Part of a small language model's weights: learned positions.
Each number is 500 + 25 x the weight over its row's rms, rounded and kept within 0 to 999. Layers, rows and columns count from 0. Numbers have three digits each. The size before them is the row's rms in percent of the matrix's.

# layer 4 MLP up, 1792x448, rms 0.165, rows 804-832, columns 0-111
099:521461461475481529471468541469469535473496485446491458497474505509514488527472479513446535479501516512506494455463484508489492498542479533507503461521471491508497462489511514522521481462512513464486493496524495466510482490495493507492481530521485537488487524523475487502475527462506530476494471514505541480562490461505470476479523524497
091:527468499522512475490499524543426476497507468521534492482524518486500511510509497475470489419478500467520481496507521482498497476501508494499484519504456487484501510501462491524501511515447506505478498527529467503522501529493538493518561487515517498498488477449558490478508527498550519489487498504509507519517493541482520538508470439520
093:534485487560486533480500490471481493513491473513500510522508527504533502518501496474511489513519469528479535489488516458484518466485520481506522508451440526490514492459494484524495478483509487511530472509448514462554486458508514493481473514477512493462534466522490509500479517506507534517459542458512479485493516457532485505453507517523
088:520507513491479492484476493501490521501507506452539506482509496511526500485476453482505552517500487507535507557464507481506510508523482519472514442535497519430487509514505544482506485581501486513521465519481507531502500495482495481486481523495496479498530477490493514502477453512502520473484509538529531526496498503505479512531501543522
114:526515492497485439499462489525456485485472513516516507511478478527504546530527510495484495523470498487528522512516477510460485527522466518482511456530509508496439498512463500454470497492494521484492472440526516501521512498498452448516473494451487514449526444512481486459531477490498432490490541509472477502512454525493505450481562505466
096:504484492497487484502504522500478506476492494500508498523469521495484519503484478482513486484554493447522533556533527489475513552434494530540464481491452450484513474481515512474424442476490526512481508505515499482457475498469441519463539482541539503479516501502478464496481509482508521508509545553480457499465520536499499483510534522499
102:451491490469455503487492475493516528516526501518500562510525484465529498559497512500480473464507471506509480533459501508484498498500501492503528510503499496453478490484520490493478483487475499501477514519485517480491496535486508532490454502485468517519529535468461499538516545512485519482460538478516517451466477503510528520466492554471
091:497495469509514530506461529471512470480522470447507472509472519491475452530497452537484481501489495443535504514531485492481504490527496513464498492516463489517478533523511508482503486513480501545457536493499531503522487523497521524470499520498491534472507509493476487478515474489496509491511488529499489497479485483494512513483526489538
101:520485528498536481497534509449494488474479492518509447472512485459485568478505546478514511533536504474498502480470535483460521466532474488545509513482528484496517515528535491469533503509494508522502496517539518516470535481514505434471458559501489512486519494492499469529490509498513471512510491509488493503498451518488505528475514495503
101:530519513500460475514518520475535503512512519485544496533511502527478501484464476470498526491466474537503503519460503503490526492485469534532465534469512503472548541517461495513509454488465490546524503502525490514473452491540497459488520464474507531478499504506500514487505522467494501513504522481486495498498489507511529506521536457505
101:528503511506498495532497492499514505542509465519482480496482466480487515515511504485522481486503505543491533492503521497502503512467473542507434488489509478479524480548494446518467449580419482506481481506519500440495531482510490471488509469475472517520485491487474518494505508541523468497436529529506522523522513505560547519526475484463
100:495479507486533523504493478513465458531507495510493509492505452497516461487500528468514525506467509505546497486503457538522452478532530521504489469474485534522468515483541489515506531476479473499477495485520509502549499509447498524510512539522524493476493513486490518491476506497468483536481474525461461502496453484496502494547462501519
103:540472485508490542511459480524486511480460503495470497489527506514541542508541487537527497484514498479506498554516497511483536523535503482491489467500483572540517523478480516528520496500467513451513492479500525481530525521554572516550528501490462481488496518484445508502473482542516503494488513492510520532510469534501536476499514516510
097:509469537503522485522513481492514514447524531504487452508498527517491499524513450532483512501485466473523522483542507496501499539553492530520502497501487490486467489506532468520495493472457484479575540496508502465511528474537477508498549494474468512518519546498505498482533500529470522524514515573490500495517509500506494492493526487499
103:500473517449497506527517504500483484490479498502502448499472504484461546470540476505490481506500480496522475500483463478513524508559523531517487467513532489481497520482451472489482450505468480500527570493519531508500507457492540486516532525483491489520432557455505500485560525455496537486484464520514510492475509522517530510493501521488
094:496464501476491485539499493518512518519466513503457515524491533474491472515473492502544505482493536541512478506489469482532507552514523435534511487535500495522499453512508526509566526509500495486524504518505519450536550508535496500508504504461530504468482488490502513491501533498529483487490524516424525490486487490461492577453521478468
097:506501501528537487532497450539549516508491503501494509534514513458488512557495466441500512470469505496493497485460525494434511496584482472477524461502502496502491511507506525456494493494478462496504493526531499538468471474497516521523455523490526501486490497471486493464475506503487533486506496525477489498517511506475475480538473478575
108:483460521472495512489503494481494515453496497476492512532472481486506488462523463498507517458512536488489472481464543473496508505537468518510495489515482475501493515493515510498516488456464509507463508501510532527501507515492514515525474536495512520518463492483462480548502505432489477469463512513550494535475522515493503479521471494536
098:510506513498495498524498507500475530498464510522495509463526517520526496482496502508508548451510521543479510503464480532499488533441480537494475524501506447497501522513512550525493537465473508480489481538528465461510467479486482480486517562453495462505502505510488529510530443523476489484485478486509448504527512526506517489505489491491
111:496534538477513484534492519503481551454501539539533492512500466516532518537470505493512526528537472496527487531500505497505517466533469517525508496499483502498505547481474485528508504473492515480501501446496502469497501523513495492474497484505468503488464507514524494499500538498524466494488487497463505438478494501504480527493516512507
102:514574502488504479497470482529506476463540530468455548473470485506494470514473520464495490479491493513484504539501495499466493485498478510487481570477512471483540574508476469519518497499492508483513461466459465519454515469486498481457512514516445515455520496449491515484492522476500502526502487497514531534477481557472512471478516533512
100:482557468502477525475522483532537492503514511508516507507495496480501467481538471503490500531424474514502482495465486493519478527532501519483495476536503494520496480462427498470480534483484449555507495467456489485512487495475469546532512462507544510501462472495481483504484493431527483531485534522529471460554503482488521509455488482458
112:441496482492461477482494476497507537523493516505510453494455481539517515499555475522513527464484487507508490484511519506513492475491478504477512486521497491521470492514514484513503514454498523484464534477465489542484521487563511492457517511498485506558523448498497494531508491456470470477464472447497523509490501483520512454508518463505
102:509521503523518456478561501502466462522481528528474526498494501476478467545480461509475515470492481488486489481459457484489536485523494522478479515517468527519479502477527481442498483500489535499480482568563505493498520508522518494494523543506473488497483503484497513496474535492508493482563497508519514468513520519532459510494499483473
103:464489465490520521492515511506448502459521510500476483494504493454538449459477496479516457457473480458506524495445497480489520505530492477529466542510503481479508507494512516511471517499492514535526463525495520480494472506501551498498522533481536509486509462490442516462489477504490494483471506516478507485537529496535434524524478526501
093:491495538536510436462530502481503505520499507492520480515475499485492516522478468510545482493535540524486529490482534518506492497573504469512536496469472521473520552512502504496496521493516500506517487506472506484507480522486492523450490557527489493503487464512505504521508455510457506477497487473507509484477508482489519467502497505485
102:474466478516508484457526478510502471498452486462474531511493456484496479548512461487478528518483514510509479487494510503474490474481506535479484548503516496541483448486467434491467508473468490449484470502507495469497468514541446495503489494494460546505506495503519511509502536488479535524490454502470480536503494533501484505507494510501
097:502505480483512497471549486523476505500478505482487498511493495532474506478510506502480479497511511445532531476496512504485487460463513523479527484495485486459510472461504569526488522501516471464520523511499481518482453471555542489484528484491540496467484495548516484465528518537510537534483531482531508525498472486545517496553497512516
095:490492469540518472440487491512477503516468496505524505526459453513521491480506490520528519509498516504516481513533473504535495428522505506519509487517465500505527523490463552479527515494505524500514502501500497506492498543506523541495482504502532523536475442484512519520516486488516497500528517436467474515456531475534487483518520487516
# layer 4 MLP down (transposed), 1792x448, rms 0.122, rows 804-832, columns 0-111
092:559477547509501481524490456504483498507533537514523518471499511508523503509492467523501496459451461500439482460516497528495489483528543543529482470505516502515500530476495519533503496446533477509524506513528513500462495498494496480512454465529501502495550471522477522538481474517522489490537500485519512479475472423521571508486512502473
088:493475573503538504477509504469507492564525482503490497479580483516512475506425542480507509524453505491509519510497479511525475541512501459523492471499498441504522494457487442510506504463520520527481485478491500541520498520466432498487493500493527508473535481478514523529480510515517525446456499465469524461481489485508517482464555463463
100:424501454507505502529497517512543481513497512503537456524478519507514491498498509505495505479505492477501489480519515503533483541496486491503544469524507485504496510526476477474510488512447507472460464470505492485481503499491456504509520474528516495529466463512546458432486468509533511541515519478482504488476489470526519488515455489461
092:492495475501510537512497494514491478513489492492482513488497447486487516497527537507526446509519533543465503519487476494509531540503530511522503519521497487545504513491477540478529463462462530476521501443510556500513497480522511526505540511481482491485457518515495416524476528484455472501466506496485497502446506487460504505467478507524
102:526499507503446477521468506481444475483474468517494491499472475496498509512468475496491514488477469505512483487512515519477499503485480528461509506526491541518530466542516455478489543459502506525484470505520480462480510488471476507482514460545478495485530463460448545432503496503502504543523566500491458483505514523490512538532548513464
093:483516495468494560512548478490482499513498521568479507468525526503539473491451523545513486468485494502512528545513520571506465512501504555545531490485473518504527458451478472481455530482553538518489520483534479503488502501490503462455497481536497519530524498510525501457544509498516493478517484480505467478494492499479521489509527478495
096:481530490511487505527505500512496477473490489499452501528458509482510473447506500499505474523500465505529514494467468460542501521500495500461521543523494497490520491468493468480447500510508510518481553512496445457516475510537516486561471494501507518515491465481519524533490471513502495500537465524504531520485490466481520552511485521499
090:505436481462486496530449512500508503523510513538441480531456502528498488515482475510479488467502499461493487461493485521541504474532511504503515493508488490459490525550531528512515544542488535523473506450486508550514533537479466481533499502503513526494492501490489496474504508501499515469524524515484488511488499500467442475498526491487
094:515497495499517511512479485502458508502505468474522532503492469515514565553533523498438463505476511525488494475542494482505487519497504508471503566524516510508500505506505444513451485515486466506503468445487427509497516511452500526469495493482554473470501476480505456506534474487510491506499520494517517522502433502490431526471507509519
100:498482524502507498488498492497493528492521505500466523468493482445550529522472539479508536526497510518503492510560507493492508492500468487503497460551498455483504496452498508510524525498502492463475489471514470504484561517535500501498517549479511517523544507504513517530492526488506492507520539521487504525436474514478465502481480472535
107:503507518479470488514459481541521513540523493504459517502497514533454506515488535490500465503488493563534496450478554519516520464522448474483524461505498515462496467489490492491479460511510535507473540513442490468491474515524499514521502490535503502527498488527504524477478547491520520507512532477456443523514512466489530448499449518462
096:536520539502478536501479477530501529537511460466510474518528488500475529458505499490475466524498476502474484457478486509500501488489505481459517507509521528501485464521443501467519539480519563536528514489506517551497466470523500469490500493480487499517511479508488503487540482506448505530532527503507523523496506516473508486496492479485
101:486514484483444572494475470572503505500476519545516492544513513505524529485480496514475472490533534496500493508481465512514501525489478482515471458495547548490482500487480520496527516476496537495512508480451537484501475512488468443527464460513491458480491512485480501507488480519521509491516506524498491454485495499526547498488537458529
097:534463508503507515569503517505513492499568574516463453474501495545491483524487502554515498539504489506528525521531478495503468503473523507487492470511512560498521509490497476517523460522568484466503521513501476521534457488457536497449514484499483417464524524443489505476525497531509526498521477518489516502521489468473530488499510488499
103:521514496528507521482488514479514483495485527482512529456517507481535454482527501492464474491482489486499487449489514475548489522449501488496496435516532512525482491488538471547481509507522486507539513511520503486512526532454518503503485471527491510495496469516484544508509526488512493498462488529502472488498471541517508480511513490494
099:508529466485500505536504493553492462472507519472484481528497571532462515436486487509468472459506528470525454535520525484469524482516468515512524501518511525511509525479547486517462487513471459530502490482492480492482481500509481493559500460530535449461490466483483482538466479497475476501486486495492485494496510524544476501469545486526
095:498490511471503444492497475523530505462510480491504504512486452492523488502514483508494507488486496506501554479505502485536497468556547498495521450498475528480529504496486543491506465548481526492506515520493453514520475450496516437493496465520506502527491453488479550468487506527494504469512518493492471516488470469485507487518490556469
108:512509498509492520475518530508517502440484446456552541499487531482536487543487501495438504483483500474485493502520524499542498496502527513539479439499513525467481491542534552536521489493529491466481528533490461474485497553514468478520535492506517481540447534503464499552498479509505486460505482470476517458499487490504493503478511507485
099:461499546531479456543501500479535465503494516501518472445488480474523487525553518519466505497492525533508520514524505455477563489482536494508445534491514516495517469491494515484485483524532487512490485515488463498482506547539506474460503522494503481498536481507508536458507516514500509546503541526554481500502562553511464513482522515497
104:481521467471498547499507525499532451500526508508511486504487497530475534555480482509504457510483501552557489488431528496487505488518519536480524501530468527476496513533504492467515505561505471523505487471543497500501511542486526497514500477523507527501497488487485491476508473467481529524497480468508516508547524463510479522514522525489
100:516523521507466464514490494491479475524528494542501427508504500475519511542460546447496511474485464491498483464512482512486498498478517517488481490499493531496466457519507492548552501502527510494467479488499519483524499511513481481495515462488473526541520557550500492483519507454495503527544516508508502565506506486502528505453492492527
105:511525480507489501422495463491505478500505529516458494441496494518522504541492488503519475496500492461551500469548486522465500515488490506481534487459499497479487493499505496517472493466520481520497504538515506468507466511515483535523526447511533481516470524539438525501496477499473493498502475504482545502480477517474497520520482494503
108:516510505496454461530476485497493534534533510536490557443541505509518522529521514532478501481509475520506472481493514522543493515498502479473472467548472491533497512516543549465464510504525517470510497480519480488481546527488541499472475484498556545500493471504512485509519528490472512485510511502474500507563526504501476481519507480494
099:496477483489471502567478462546493524555497488472524494492469513505488493499511540524469474504467517539475518499509522465512433486505494494531487488505511468468486500494477477505483518505472518546491542476467486464491543484494469508489518487527548476510533467495488509482518489487516474482483477510462472465545503494488532492528545500512
100:510510494493526479462517444493490467475546496478486533518539517514478524498523490497524524518503523494530486500549481511520519460434509475515475480473493469465505506471528487468491520503527538520494485488518482513496488508505477519539497563497477459496496474497494491479474487506505549509477483491508512516515546529523501518468545484481
092:488517527548505476488456530494510524515520532495527487488482497515524491535489499454504484478495517548479547460478502463476532466553524496522490509527502517524488549477540526486509516490520514477456474478438487517467505514518501464459503513508514525477469490478511522462462512531469463505479501447502494497540504480453461509523517490525
101:544494516515536508499475498500505510506493504495572463488505494492503486519483489532483510523524480487498479480550491463519474477505543508480490482442512506506483526480470499507476486502486473506476483510483537532517470509483510478502486484509518464526506486482526540529481472528547514472473486523474520463492469515488470493482510501529
097:535475516473511515535449491540520475480474516434507461506508503471481553496582492505506492449478492509526486440459500506481493499510488526506454474534487466486519503472533476503474516512497481502505527490525524528513494484476508534513553474470493487532475511495477539491475521516509513506461460520511464493503484500542559525496509477491
094:477514492487507500532469533493439494497509513523497474496483453519506461491497514485494531522514459558481468527522507500510454505498446528511491503499482494470470485491517470469527478479488498520506509480506462567508477487485486493496518495504467505521490477515500481511520526491453520508529521481483547505501472496541503495492476515521